Weights of a small GPT-style language model, trained from scratch on English Wikipedia.
Architecture: LayerNorm before each block, biases.
Each number is 128 + 24 x the weight over its row's rms, rounded and kept within 0 to 255. Layers, rows and columns count from 0. Numbers have three digits each. The size before them is the row's rms in percent of the matrix's.

# down: layer 3 MLP down (transposed), 1024x512, rms 0.0364, rows 49-83, columns 384-511
# gate: layer 3 MLP gate, 1024x512, rms 0.0398, rows 50-84, columns 384-511
# up: layer 3 MLP up, 1024x512, rms 0.0401, rows 50-84, columns 384-511
down49 098:116148133157126145114148107156114112130129127117156124123140151109110113123107146153091064166138085104122103165102136115091138145104094128108123109162123158113108146125104116143120146168110103091119164131086085102155111134151127107131114133112121160103147155099171125128128099113125098146123108190167174175151110169109142130141122115101110115134130089178158163159145176113119157148073
gate50 099:134153106124161132097114162160126142195086136105157121104116130157132133089154124110137141111139126137103144189111139124120168140168184107134126136110131141125126114127137124079104133126119148101169098127173150202108160139127146150126147112188086131151054074149115140126121117088171140143170119113127136137104141147126153144129119152135171126106152113137102131115103149162167123132097
up50 098:124150143139113167117119137127130163107115138170081119176140122113135129137133137160141120125132149144124081158167132133109090144155144138174132161144098119108160091145128145167137145149139108172108144144143142154146127136108157117132086122105131130138101126124138146135128116137141163135154167163147179144086168117138114133127178088146108144127100135132153144124163161145159145119161
down50 097:112102195126121119112133162169132097124088129134093111091126132138116138109108094088103110127110110130165145109133166108135107128156114130142141065148134147108103140127138101098132096152169100083131114171115146145120123107107129103096137203151095154135090083136171106106160106086153126098168108149127104138111147140137128100120186116128158112140094138092111081081083123167139080147103
gate51 100:091127175121145114147134146125103110136179179168154133077122123113164158201156153153125110122133131163144141111156137147123130146114146144115160160121165136091165120089103145181107147123099129125130093101169112086141104134118085152105125131113166159104096132126152096156149074149106141144139133068124120144098151131093126122147178131088132154137118133114139094165117154141135138126166
up51 100:104138100101109164134110133111117136148153158162142112139138132160126125134139109152123129074127127097074112122107112125124164123129137134155107151144126133124138141079133125113154132084112152101081117128165099128114062101112131146130142119109134107112088156142078121165135140123082111174172187159136106151133153113125089137063118137116136133108077137070147094122165135115112117112136
down51 102:120159107114123123096108149130109126154121086132134114117147168082138128135144137130146066090164150113103101125109103115124142133077127127100149094127099187170144141116122118112096129115129092139153117120146138131141079149127150095133106155145105113180166103125106092119143111103172117126110153103117124149116148167136120130139122063106143114146142090105102117101146105126134102125103
gate52 094:097149126139152150117106095138110096138149122081135116149139104139151148116138120167140143090143111119129145125100131157184116140117117133138120127168115142143126117143125102134115108150118125120177125108118164122111116185123141104159139164133110123134104169111114124116089142129109088158149136150094128114146110164109134093121150131109094151137141102110145108167180103110119153169103
up52 100:169127119129135126126182104125155137145180113162134142095128149090093122134081115110157091131131133145150114130127131121100121149119150140128132106097163159136091126153132107125114098129078075091142132113150116136118170137154070122114136132120125111125105155140179111117139076147119149124112111128127134137132116188154167124121110112147122135145167128128132127118108125148111142129137
down52 102:086142136134134115077043169120121117118137128181126129087119090086165190167097084113154109129106148144113163127135160172132165162118118170132092136161124114160119128082155138150106110116091106063119119140155137130143134153091145102193147154102167120148107163127082080112120184144188129190082110154133129143114156139143133139111145118113104080163160079132123162108140125162140099149125
gate53 095:120165136142098095146142090137114120164119116141080156143129121068101132164115101131146141133123135121135132112111129140116101125103116149136137155130114104121094140129100121103078144160147139176109145100155148157129151170146130132130110169116133129156120202100099141147080082149136120145117103164108092093097133139125114123173118146158105148105103130144137132127079136122149099114097
up53 098:113131128101134132103124121115145122105166143119147125153147138161099147140129134152086138116119153142131119120098149108150112121138149113065183118165104182118144124151141129120151086145109087175093170140162104144140148127125204166097127153159149157145139088145114114098104165117183093103123120126100115126144158122126126147077149088174137141104111079079102128151142112145091135115152
down53 099:116134148124143101172163141157132134133114091140098161113162129144138148144147083124133117091095128113128105111136128146138104109105107136136151160108134148122128100123115124056147129168125112126086157081184182152110153147113153108103105161146126120111153137098155120168155136163139119135114111132127087074105150112166106159098110104130160164117130154073176118193096131118100126150089
gate54 105:097129082137147132121105083117110117129095096103114135161154093142112085118152183112133173138104140139111117093119096154109145135147137105139146128129173125143144143161152103131131101155116139065145133080113104145106158088170150077135150145127133107104115149095150103111099102152128125139111120142100165143071106110125097118109114070109085140107112130134122133120113092158183151142156
up54 101:134137124146079118153133158129075154194150143112092136146163125106092086113134099139112155095159122109116116099168080140173140113111116105111143127116101143140099152106120171142128148133124120148125153137160139087108125148101151152110119141103120106120144146144149098100111154113120110152134172092099145122133149113092116105118123093120114119182140122110151134130105150114108147131092
down54 102:114132179126101115131111139106186158075166142166096100110119177114110154111122134149101115129139125116160169109107132152127123134146127148161081117135108138118138148105104080126125136137166089148097169156131126109120155123087100131120102162129102164153157081129159140165135146091102123149110154154139108101112160126125132104142125127129173083145154112103173132151122124130092090080089
gate55 094:123125117128066118117083148094105162125082118135139101116144075151142122107107117093124127105098117097131150190119119108137124172112151150107112144097125118135166121171134128104104133111154074151107126096097124117077135092153095129100146138186129148143108094134112140135116130141099144124116128119130106161124128114126149155127167097131140166141128129126092178143067138103128121118100
up55 095:115101141153190130128102174128163150122127148149184099147143088125171153128120122117128138129099099137121158156084136139144133084176131127087136091171150149169162139122106099134138126101144111147133160135085144095106097104158116161145124132121089110130130146122131147122147137100161167085154117123114141137147117173135160112114129143128136126117161147129118134151179121117119127137134
down55 096:129096120126113129136157086082096133139080126123156135132151107108117120132156099132177106103127152131146121148119106105109160155112132125139167133146128125184123127154101143134169160163134126131120139085164121097169163140096069117087127181134132077103129105105134119097092124151136101160121109138149166067135136159139143122152128107179118096117157142085115142126109080149144141172138
gate56 101:156152112112111180158137132150130164121150112132127137134109148146104143126106105139125136128130181133146182158149161147116158141171127075105116147120128100080124156118118084088152143134119089127098152130145149133079142082175161136160145147084133160133129159111152110119099115150110135143100131115096130161106146152104145117149117110154124141116138142119161137112137141118139104127158
up56 103:155152135125132102110108102138117184140133091156116181154118087169132078126156122151137136141107129102127153142149133143105157116126106096089132132124089102079152133141179162100150168164129129145145110191104153143108107098103103143153127124159144119158123138097139121139096137128134162140095128071115147125140123088143132116159107135152124138156127114133136114136107138145146127095096
down56 105:080095184111141092130143155106142147125106119109119136107094151110074112125112156140097185145148117136140145103096115095136149124114146133125157091147093115120123144177100120144146133161124151138130114122172099139142125159145101139082146130118154106139113136133104161103145097098149135087136147147156162143117161142117114107123169109158135149124099082127157150128122100135128161177117
gate57 100:114156140164187158127139102140075135155139174151116144147111109137092079131134098164159122122150099105140090131130122174150105100106119136171121168118113146144152150151158106148116137174110150143114128120134137123162102113177142115091191138119113089128141146161143129119124078135157114138120117128143140129094103113158122127125089120141113132116138079088134157143056130149137171117161
up57 101:121119118121117109109116114122135179124108107111122139096147128106147125082108126174141116113200098063147121141144120130124087156110134130139127125136122101108160129103152141094130124186124101083132148110114141112145129091159139114161159101133128113156058088139131100109120130170119140106164126127126125139133136169159134115116128127122170108132085119160140130133133101076115153129117
down57 100:160140116126138131127137132091142115108153121111114109084160141138139106117123110132176117136114145119140156156117145165133155141140084136124098122125130157135147111137142088138075104150140128109117129168092137130124169157145148200104118047138136110126114116088138129155127087136152099137143132124120133148158154176137160152168095146165161099086108113143097088152100137148128147113133
gate58 099:156119123153161169125123100108118120154124150119134059156120128119091096145121184085124145156153127144142143102092123083138137135140120127152121121147160117109145160119103093122150148116125175103125127128115153134106133083160135156118146153128096139118130123146167159146150098084109138131116139152122133130145131115174139145167112090119172142097151114130082137162129114106135169117135
up58 102:120105123115107100099135141136126142075110108164158115124134133128140165171128127139142134103162099173159136154139124173120157121172132150088112133128122074121108098130132105154151135161116148119127135064136079126126142127099098144160125137147097130162151110152114137098084134112133117140134148170118118116124161132112101102104138118158104085114100173107132189108091131126130125171144
down58 097:125160097091131142152114114115124102163146151074132067139087081138118162168147214112121136145121143150121131114104127089119078082121175125127122132117145099105140094134105093128128144152124176161161134136109122137103103080137128116134144179119127117127166145137123133150117141118122105135121114106089135109126111129135140106138148105086104156147142137121115156113080129105110138071112
gate59 100:118166161078103174134133157131172150134117097162129122100092114133148164191112115102122140144091119085133162133112122135170189093130144168128086089142177115116123129142118118100140126130134138131098145118108104131127140080160139136185175147127132150138099119130101112159124154146111078118124152152063117120111121133128108135134179115184157144151169126114132090124150131148114121168123
up59 102:096150131139112182135152127094142131145166138126127150183134166125088126146104140107176129165143147115110062091133146154157091160134113154126141114124131139136098176121120073106146119127142136097106104126112120113128146161094154144109142161116133132155135138152149153163141096124122116146174107114114108075126135143135148121132088119123093120116135127142149136141124100117130147135178
down59 100:129172144103106150132109156132163117122130125128113119096115097102154186166148151080103149108086142100124182149119105133140121147110104106120095121158150114102152090140101126116148150141161153141129174140102130118134107106142147132170162123132161140125122093137119124135167137130089108129093185139076115125098141126091128119116123112205129136126120166153143116126170108132126102168115
gate60 092:105160149138134105109138097117095139130124112137156070149119134094129103122132122126145161138143106121156118131133101102075140112146124108159117131115140112148110161149118106147148091129056127127091125076178091122098143157128116136123145194147073071164148140091109142091113149114130119088103150158161129108127104131155121134167146138146122116142137140120153134190097110117126122132109
up60 094:132135107151140113093179116137102099136156089140118152183137148158127137142084149122116103107109148137144091149088139159117160135104123166052133125115193188125137139134123134115073091115103123130109152092102136092106172146142129156178131156072125206088133102134123106120137104156135107143122102156112171152104097174124153085052128087157158124092141103104106109134130141114106115080121
down60 095:122125139183130145121148160136132108129132137154109123158124138138124137165152127168117115100121101125115124162102130142133167152132121151066142142084183155141154111134102111126137130138078141153121123102158133137123175119109178144097147153148136112096122145108120123137105143129119107149153111147146118130150119089164094122084099123135118154086111118131122100166094090145159140137126
gate61 101:161087143125158125134087146106133143141115145164173112138085148107130087155139134140146111133142158099103159150130172140131105107109133142093129170100162131165134162114105110097138107130163163121114102097142103139091138149158144150167136104133143166138107143144132146138112120145135157115144130087179098126130148166122093110135096128148140162139098151102164156161156102145116118155109
up61 106:189110141104114081098109111115167126143171177145117127179143158101138121143096164170104125117178119139084102125142147135132106129142132148154153161151108131150127146114098107163120126141110160137163112140154125122128115121145155097166124129137144175148092120134145144171128108126104139144118150091124107152136093111109086132103125129065127121140139132113177118107118114136116140135138
down61 104:159123145138140150150091131132125154137128123101119142158141117104171145105133132175115115150106138112124116124134155149108092125110104154151147134130137125133153089124125121102137144109166149152141118118128133136148135132135153092117112099144161150079099207121079142153174101149125121119147157111122141124165120105149108122088094113097121134133127094072168114107130118116122144128169
gate62 095:102123134126149127102170103124113114141144115158154137154122118154149142160170147173171112138126143144162119130159163159134137128080134104071176150142120089099123131102051112129158125167117129092137123107162137131124114117121115131154171147157180120198107177106100105110148128117149128143125128120143131150152152127139167056135131131117106131087131116109129128131179125148119142153123
up62 103:178122093130092123156127108122132144123070126156112205132131144122144138144122107147133125127156143142098168099129137117141138115141160127125120110118132069118135141133156142103169136094158111114110162147102087079131122125089106125135123129174158115163133083156122110113128172151176143123096113156121094137161120111088132138139084119133123090076119135122132133089129147151145084146124
down62 100:151116143116114080150134126138105146123148136134117135160159077119159123102099106099102148152150105090137140152120098119101098165118127137115143139144130113139119136162098137102108101089119115116151136138123126128078161127194115123083133145105174166105102092114163148127137118159120114128111156119168138153134115156128109148109139134144088104097082115165160132095138138135102126122144
gate63 102:101136106136085126132113138103131137111147111086126120147099162134125168121123108111124150147137110110117150155165118130121104117120124107118138124115140148092120122113084130119163093152196152098096147094151071186098159145114106114161118130089143150141098115167139187108119102141133121119151187104152132099132174122122170076115126123160098124136116125128114115097162137111157175135130
up63 104:136106132125128103116077143123172143123153172136164146140135150143119136161127111114132152168139159138116120140107140136144130113121139099131161150132109099120127105131135102134193105133136102114114125072160139116142127160113073163137104116099128123156111125120122134122146132153119164103152110107146105119094128109146184121146144132116105120170085147152147115136168138110149129112116
down63 103:121129165127111138119160129152178144112155134139163170123139153135106164097131101135065130139153102116151134083084136114163129147092147113155142127157134128165105126105113105104128171132165131123101100118127138152168143164148120126144145170095124153077167095147132137127144131162128086096107128155165119149115137120143128132113104118146139109125159163077139106180161128127121110143126
gate64 100:167075160144171109132119157118105162122162139161127127152111095108115134199102165123101088135131124163102107153115122157108068118163119139153148166149074134097114152139165128113114112119091168102154147172133130121124168142122173135153136135161147126113130166096078127142100114171169099172132103127071165153106137130103139146122152125117130160191104129101143129132170146087117137154140
up64 104:109189101141125149103125114149145119127168124131105108134122112078150132152110142099144109145110151138146122168132129123076112168124142117141165103131105146144105076135098141111107150091123187132119081144106141146129123104115097196145160127183122122115138133082086135110106184146122116161188143090141162119153129150131112126145105124138143094138094145133106125129140120119119142105107
down64 097:129073110149105110093135089102105124128086109178116133141125122169109098094144109140125127128120109152149144125155123137136118116207148074127107164097116188140113114100144115105160160162149139129144103142152149118124187138108105150092164091129078116113072128136149133154153142130125146147104110144134098137132121135125087168109139100134121142127150150119106161092135160120114162124146
gate65 098:117126148157105103134148082082094109169180117117115112100138125106141154112141153142111173149152116121163131123152113125149145120108107135102154123106115137108108135128157135119141111142148124122141150115128118098114146105116110115165132156133146173133105086104134131086110149152117145093092137144136166124138120147114107096116104126169124150136145144119145114158137120120146181122135
up65 099:098165133117158151160123089093171118118101085089137141152117099154084131120124137093155137156159107120089128126117119130114163187131155183136136130110112132167163107155122120120106135147118158093134098122111144093135140161142134087107108168127111113110166144110116117134093119147119120144106129144129088154103125119122115133070112131101129144101098154127104126152093174120134115148132
down65 098:128102133123163145090125122088089098136148134143111152102099163102137135150118133181130125112146135143145119105118110161113136060108138157073128119132149113123144157097120124144153103109108107110135180152104124128126114137097097121176150106129148110136119102122112132124157104173135099129105110147089118129107113134113139109151156131151106084148141091123108135149141148104138133128107
gate66 091:169120155109123069101115085074152136118126128145111132119152144147143126158135144127101097116115110149119104133130146114122131123060111113156151118167126176130099159138132106133098081094125126137099145136075135092143128151150121162140155125122109143157116082151144109165156129116109141119164134111084090182100135163134156135116087111157172124142128103140149136105149102133096115146141
up66 094:137153135104122130127162122111153106150112160146156145102112111136114121103160129168119171155166130171128130124158140140121129094134092147164133147095190120135124128168123109154111175144133108128115115146146157115121116109083161112115150112144133103109111108138086160152110083156091102122118161098166119131149141152139143127111132146106146107134104155112170164129112128102148134107116
down66 092:106147112166080140138115133153101136100130132151177118144143124131113118128137135114108094109101146095140147138074160119140169141133115091125136134117150094151172123120077108109139124127147123090146145119095074104138073104136108130118138184139171113112146125096094147125124144128145120128139103132145109120124119104146090164116085108176124143145096140116166156193076144129131144105090
gate67 098:092140111136117143141139120125110132074129132140135098132128144137107139156172197106127143104142144129114117140168129169141121118125122122120121148135082120113161107120182080159114122179100138128147139132166081140076158125128131155165161175108140135150085192141106142102093105094133130106116105116137121113108101147153121123151125134149109152087158111088172103133086104118116154115151
up67 104:175116107064112146146137055103132107114119135153152148111111106121087163163112101137109115107175116161131124121081156162112153159115137138151137110158130140123121112137119124086110118134129128111135110097135110124149148119133129107111143141113077133083134094141204119151159124145143106156094088208134145129100117130127124116130149100111095127156128100107116146123109156121102136144129
down67 105:187130127127135131146122144148121117139147107127118127098114123120103145134130155122135120109174101128144116120114132131121111111166138124146126086159132100091151125100128053109171171176117111101124092111145138119151154172147126100144119174108099117097112117132105101154165103130112115151173114160102138145125151120166117128078115133128123117127156087090114102067098107088135121094151
gate68 098:172084113156113113133138112116150138155072135114136112180131082121126127146176116131145152110122154153127126130153122116111140135091106139096113134112129113166104108114178121112148131140153097123118166132137141108131128135133120142147104132154167123116103102141086104089117135089084144148145166134126102123113102110158086105157099125156134081141127171123109125120143119057120122124103
up68 096:157102137097140153097165111150148133146165052116151116113103157137141146141111097127143122119120117175102086104110107098163135142147102103138113160132096131126154133114121125103126140111103128113091153105131123119150125108107087125126158137100143155129127130143155155151128147136121119095153115142151120085158126114146105150120095115131146099114144154130169119169112121110150161120114
down68 099:091074116116146095131136125130122125117136094093110120119126130146118092156146162102130181157120127129194143125157123145090115175126111127123129094147118145156129128140126118157117147124123157178116150143131131149134112160164114141137134133154125119132119124105155104112143158129120119154106153107123138168128113159115115099162161162090103135108111079091131131146117078113118162102099
gate69 098:134129123106107107119168105089172186099195146112164140134084152143123138157168120128099103121172161096151108114119140149123159163166153132163151126145136112121096136084136104099154130111082126084160124122120092081136120114126111141133112151159163130158133143139149157130158090078109152138154149133133140084170118117112091148120135147190161136108182116134106130099145135149118113134152
up69 099:154143103129109184130154124172157160081111131131120114122085161127127108127139072166066151120130116101151165124131146106052163159181112102129087157097095088121084131108119143137141133099141138151134086133147096141104119138113104114148074129087140092127133118162125120127186121152149138172122116155126128133104153120111133103178137111119130118119124108154101093102140145158129113093178
down69 099:108138137138148127144158136118127090117087106101129132120124090152128133103117099124130162153101096119093172117136122149121095146120119098098142137126162158164108094141176128140158156147121146142086142119156145109114122143093115140108142087121141111130092117087115117087137116133138091152096102108147129191121147128126137130091110108104096141126137125153134131132133082124132140127124
gate70 105:057176151138108108111117109138116044105099150087090116074135107135139142154105128067117139138105110146093098150167133113165077133141155066161140127128100109133139180136126150155143136112103142131158111115156110154112144111145124100127120124074121159130116104120114148125110146118103115140126109178154091177134116147133177072107097135085112153138109089094153168134141117123108101128091
up70 097:104156124097147136148142132139122106126162135140190117125127110067109117148166134105133138131120105151145123120157095146142144122134160133143149108139137127133104117137140093146151119145093124104113142159135108155150129123132162130088165107103129105213106114138063122126116102092164125137111175130128135107161137096106142127096106144133125090143115120099142138102142132146138187118132
down70 097:138127128149112174130103155147106151114105141141085142095105130143126088112131113133108139157153112131097136122129130147053096144112099139113089127116153093115133133125134157129102120135155128142137124112140153161109133147074093109127136178129132180124107156131151137174114116137125145142115095155142156125136136140142133103132195110139106116143147115149112103188152144145159131138105
gate71 095:128098121155140151151166084095117124149118137111114133164155120125160111095121152147150131099153117130117102159129099153117140118158148169156123122151072151131154171143139107130119086137118157112149059131108174144135157106153177108117117144087088131140097169159132186101155099125099165124096132111100115148131104134155092088120116122132159124104132115152120180136145169142160113115117
up71 102:078076160136187107120140121147151125153132124107112133140139138113139136086133158130180154119114156138084130136183112121116139162131147142135142128127102108153094112090099136139097102139083105120133114138156113147134171138134137129105159086173117101107113132144114160139205154143128112131149118126123109174153131132157147199110118172089166116139131150165136150123125098150139129120129
down71 102:120147122119113124101124127128111143119106157093109106103104150101096124107170119128112153140110110120097147098156131114162107161114155107056085146107150103107119105092155111102126179106066111139148172105145087140140072148161135095124132196157150137106145060119139091187120150123117055140209126111169098153130155126111117140092135131136121113160124151120111112117138088113160090126124
gate72 107:150108131151119094125137159078156122111103117136127187174119139143074122143089145141112144110133151140123153107138108103166163127151085127136134140114079125116146132129126115143121103138092121114128105101116126131102111132117140113113094152130162151131135166074111088133103091096140158138114128101128175151115116120135083150138147120139090153146136132110155166110129129146163121141162
up72 103:161140140162107119115129133114133115163103115116095125145105136154090080151129109109160107085155129136103152075104164083133143124085106125161129154111138120130177136111132115103137101122108132133118091171092169079122154120130131174124115121146102147133123180140078116104136127143150162131113098133065102137127120107112153170141125179116155115148121125099165138111138144078139120138126
down72 105:153145082139095136109153065093101135133138108089133107107122135120155133122133126113138149133156104129147118178110102082103128112151147077123146100118129131125128173142164154090113147136110130123084118144128103170137121099114089136135128109158189153129132118108160120092152139148107156091142132142166181163114105090132179133110137130185111118123053154124120118128171117169084117165158
gate73 105:092129096097092144106100107137141137145120141089111143116085109178127116146135163139110167096143123134176143129153088146188097179122176073128115122115133098132122096149182111127146108170133153146111114156094134140147133128096089131183097116157162154147106100098171090124121154088104101121130125097107118136109130128110138127107116153114156143139139085109134100147154134136109155105104
up73 099:108123108173115126123119134168123096133107186111089172161134124154132149116111138124162093102126112193147094135133158095156114151163138072115116109111113133122159126100140121144086127136122148143106150153096149138115127097105158119159117157104140152103099125098150121116109114132167090114085073149092125132138150161113113131129117153141123126157194191108117114136115137173127123114153
down73 097:122126116136123169164110106139091095117120145155125133156169109105146115132148135143127137100112176152117156094127142142172122101099085178107109105153137106154104143152106125115130128105130087161097146157108146122157129144116139098116122118135145116105149150191069178117154124151150145142129134134140115150112139075074106110105153100174104144116073116119131136081131139169136160141136
gate74 091:112154138143128120124090126161148151139114126119121100130180149144136114166124114194097131162136140122135101121118150095147108127136087145154117152129155094110129160150119143147078093116154126143160088121154186142139141152133118103117108098128138112100186100153095082101143112181145129211148110093086141152130116047164139120107116135103160144109105148145133119110126151130094108115197
up74 094:122143115163147050115154127148116159128162141091155134110130142119101144113157140155148126144121120116060161131143089093116081153102107138123101133126148114128143124105131143160112172114185190117125144104166108177124137155160139139139109086130142136088129131132145132109113154121157124150137167125133157117145152164140117103107115138123119115119140148143078141162142122148124122136125
down74 093:112135114153138163114144133168111141134111155158138126109131105164107115145109118143118118071105132106135144148090130139132142168142151121173128157147113164144120107131097087118162130127127115165109125130120131113128123123087114119156128101164081165116110085106121107087149164140070152167129094093129153112087070093102120174124073108150126103089180102110170090148133149110113076164153
gate75 101:133137149144131126176100146125119133131126115121170115148125123138152108099149161119139109158124138126092137123105149116149116099170137113164182088134144150120137163117104106128129181133134158095079136068115172078168160092154119133145117120097103124153118126140120122120102172120117106073117152148146141115150143118165174144164099125109172129099121130122124106144114118117129152124085
up75 094:126179118119111099120132127134129125145105102101110151094116117083126117122153135147066144090100161132128120087139098145159129176119085118144117118159126147135176114129132148094104139147122091175107139121140123132101131121108132131109152176132134116183120111115141098111076074148153105115136124127133115120136128128134110125136117126159102153148143121129121143115109152107153081110135
down75 097:164132158124111098121049146163122102123124137152126127141114131174131087108136132119144120134154121114099140144115095093095068135118140141110150137099137098105093132113111116126159154155147131086138129123105151098184118116182103143134114014159132132101131147122122145138168154106141120112134177104149171149145123117130143125168107157124125117095126079178117123092137095107120176132127
gate76 103:148107133184102130102130132109136161120135114145166097154118092168095130119077121130111148103128144150097147138142118130108129156134135117123141096101144190116114146102136125123172125113140169140129116106100102146118171166125090118120095144146125144126137108139155113127111102121163156097103151112115119122169115112095110125140140084133103143081111106147088094143089140113141139141137
up76 107:113116110105174150127150126110147127152087144175124104145126099089154114096094167120154157153154130126138143075134141111168114145121098162106089126123133148093158104075108162109116163117160126151159139195116126119096160103115140173154158118130110136071142151131119113125087139151107097120128124150118128122142109104105140121142127114129124130154105160112111107089124118071151102117167
down76 109:118130029097109129124109123107158072091102166121132134098086139132131122147164113114114119107119153119153143146109124125129122107132110116188143144137140147131143099061105140125177194110123086161124110134158135164138088118170152111133162165141157087125128121121112130163117151135102150126103119177144132109151177140111141147102099158138140127143140171120123126173155124151142105148133
gate77 098:147132157140134103086098143098128119105133157149086147175144130118101135136128113148075158087123137166129121154149082110151158157118145126142140151105131116108144159122164139167171104167144128126114168114137128171201125169189143170133075152145149149124141093143133139108132121147104111118124119162124128131153133121128083108145107141160147122108138094093105068135189105156122149115136
up77 099:105137129106120141135165043111151105127113145108175098130118163070137129110085123116142126134115167114113094119184113122136085151194119137113130135106139103136120165124134101109112108145103130155105130115127123133178118093167078100129165115082129099124187127103147105131137121127102108119119093129133157127084143119125144136129150114153119116130106156134174125137131126069135121127166
down77 101:146111102120151120119129122180124166134160138116165170099093175133134135129106132165092154126139113152165164157111119115141132133119086130118109134160126114139125102100108079136112145092100133121083097143140114120128119124107114108065112112152146137119167128113141095138176144140126120108078182154157139130121101128103127117139133135118084144090180168125142159120126117192121167146161
gate78 096:109130164091115130164145116154117075097140153110115100136140127123152116128099141138155142140143113123141119099148171163093099109171116120118143101140105114149137125150150110136140148145107164074127164108150158126117135129139094155114135135059104107117130111142122106123151134102148148112136125156153116134124115140167134109132102112134090133085156096091154141120139121125106157104104
up78 098:129128119125123132145146133109089105128170141117156084127155104149124148132125129131148136093124083159196160135132114103138116109128149131180162141101133131139115174151139077138100093128138125166128123121121132191148088179157101131106110133149092116155130105102116179128143042113152087140127143110139140101070154088150127136110138150123174145108137097144120125146120113132141075138123
down78 095:117154116093100126162120151128101133073147163134118088127130140099127125141129153131106137128131127111132133113144123139124144114129124179169133107085148094128146111136161053108157103137089121094114126095100133144111087137159128159131091139164126063114141129132103164131109106073150125150113132126163124090140109124157093139117062103139139106128160153111122130037159162148109179149098
gate79 103:122116126140123088132152123148103109129186149093132119121133114121124106112141112127148119141114105137166065137127078115097148119133133171120096122119118126104126155125123108113100153153137145106147125117156100100138140127107135146090126146095054136119164094116135155155119098141108136119144130154109125150095154157183127128113144119133159119159152103170147130107182148141110169153122
up79 100:128098138118177109112135139132144183156147101113140131139131061157155142127136148117118145119087162138087090157122147128109105116097149136194138102124143134072132159195132125129128111074139133106100149129121111133151168105115150111144146121169117120140151147089098100119125151160169119121109163142159162110161138123115097151125118091145096121152138168130141111113121123115166160155130
down79 097:152133126129136115131133113104156122090115104176072116134141128158112072134137139154124155124173098129154150108142153110127128184127113131125152120092087107115158114125123160126146132123154123152125170121128157119127148109112144119170141113159113134170080117130112112124164096099129116129117150094150120081156161113134125122092122120113167142101132118144106165181110064098103134130143
gate80 097:133106083144114114116119149128118138115111096134103125130143120144095127111104101117114172109140132091133092119107097117140152148088102143158105114091137102107124137180123113112144139151159135171124124159147127146119147145139118119120114146111143130133114126106136118143129104101095123148155154120131127161120152118092146143120116118134103147146149164138147094139125112138129081107147
up80 100:109140130103161115110114108171138169114151156133129137082132177136095092127119108106114128119117106126123109098158129119153086121157144181102137167106133115125110121157117074111105101110160116194130126119146091149130140110139111083131123135121155143101125117098122103156144113146165149147126146107100129125111115149128123104140142130141180170137128170114124120104115105136108099105124
down80 102:181128076125158104128145091128104137111176057122085121127127085170158096106109147154136128111130103111130125115131114120144129085129186150130123133125115079122077125146112126107151155149156161145118155122153142134120123106096096076091086201110103116112112137086108051123168129140154144132128119118140114071110151120150122111131089146159129165133135167106148136130130105167157141101106
gate81 097:110130162105149136131130093163147125116151104127139170139090145096131105098118129145129131150116114115148105114117160140126152193123126137177125146110105104125135133092125138130122132135104135126122142156146060131168157105120130158154095127092143143120093136128155133150142134149135149079156121155179121132132130115102136121079137129138122153144159134164134109112173139133159128123120
up81 093:185151114107149176104158086094135161112126130155133174114115116139115151151098074141132134103138109127142124124142119126123105136124136119150132106146142153143113157181076116120128112079116123130133132168059114137109126148114088129113190149135166133166160107153096104102106130127124111133147118157127124123122154102113129136126124128132154174122114105147117154143093115127132187115127
down81 094:079106126129150134124108078144123119122150150101091155164159128112169091105123203106113123163109108133100127113144116139136131159117098109118115170143119126091154136096152173150116132143115107100122122117142126125162089136128127163150093104110165143128106158106145122142102143129166099107136092133110093138140160124104117143139124180165085143170134144102142141093183148128156094147117
gate82 103:141117073095099092101154131195127143114114087106162142078124114131153112152101180119143174147127121053135126124172139126114086119143080131124107127130130087119126095109091081130160134124168142155134141110120122128063154106096112127108106174146174116111132163103117127125113152165096124103107116120128098093099129103097144127114136093119112160152166160145132111137116122126140124133163
up82 105:154168112138129104082135059120150144145154131145112112141084113113129096165141149126118161122110102138114129170107124131129143127107176086170153145121128105102157134147160134135146091124093104132102147093154123140132171132163127169161113117137128156202108116133126145156092105146152110125136143133175113144132130135145136122140130147075172136145104082129142139148121150110134121123162
down82 104:147118110070093123128152083148119151118153134101126150109102141129082146148121118113140132133118121155132148161110108150183127108145141120172138119132148142095138096136113096145167102094103130125113142086183117146122148114139127104111095131086162117118113115111122104087144143127106119139123162096119115085141087121102146128165119130069103138125122163108129151107103171111151094147182
gate83 093:100142103144148156115147103094110099131150131123109162111154111134086107137133121101159159113165123127150136116114123161154131135160109145108124101093144187139143109141127130116134135124155141146077118104153117103123165093150160111094111154106100133094103172161124144138117078092121114116105105112106136154104129136144131125083141118156134207125101124113118104172114124083158184135157
up83 103:154118108132145117150100127132100101109141148139150155152068138114159115148101174135159114146161131098156129113131153135121117099093133147088154130143091135114123149134105093074116143099129125113144142103178112112119172112187122135138130199133098139128131154182099157161114150144134139113127137166101090122055095164150148105155107096171096130155108127117075159109094137124104124183126
down83 105:110105097125145131132135112085145127146112122142132182167131122122118123147134107117169156119161155150095125130127122138143138092142146133096119154132157144108105147145119143095160100143118170164097123124163089135117161115143144139130072201154119149106104109139142134159101156140138100128108151125133102167106105130132106152118096140182161210086075124094129154144093179097110147124157
gate84 093:129139121159154114142144127174116113096140128154198106135157113126138140163174088096120148139141098121159145137115173163089141146087146157109117105103150117127143090111098117112128103141142130144137156099148126117083122190170115155136109171135080127152123117105187181156117155173128170125104118168066136092112143121149079106088195100127189135101082120121113183126140145121081134118085
up84 104:113150160128155121077101115114129122148128179134139139129139114129188130144146123142145140122147099084117130134109131125116086098127180087129119133153111094101121105117141112120124133123125132136148126175126157149160067129099130199140134074135057071156129120099116138149122156131142134105135137126121130121114146130138148144090146131097116131156125182117109164103119136122112121139110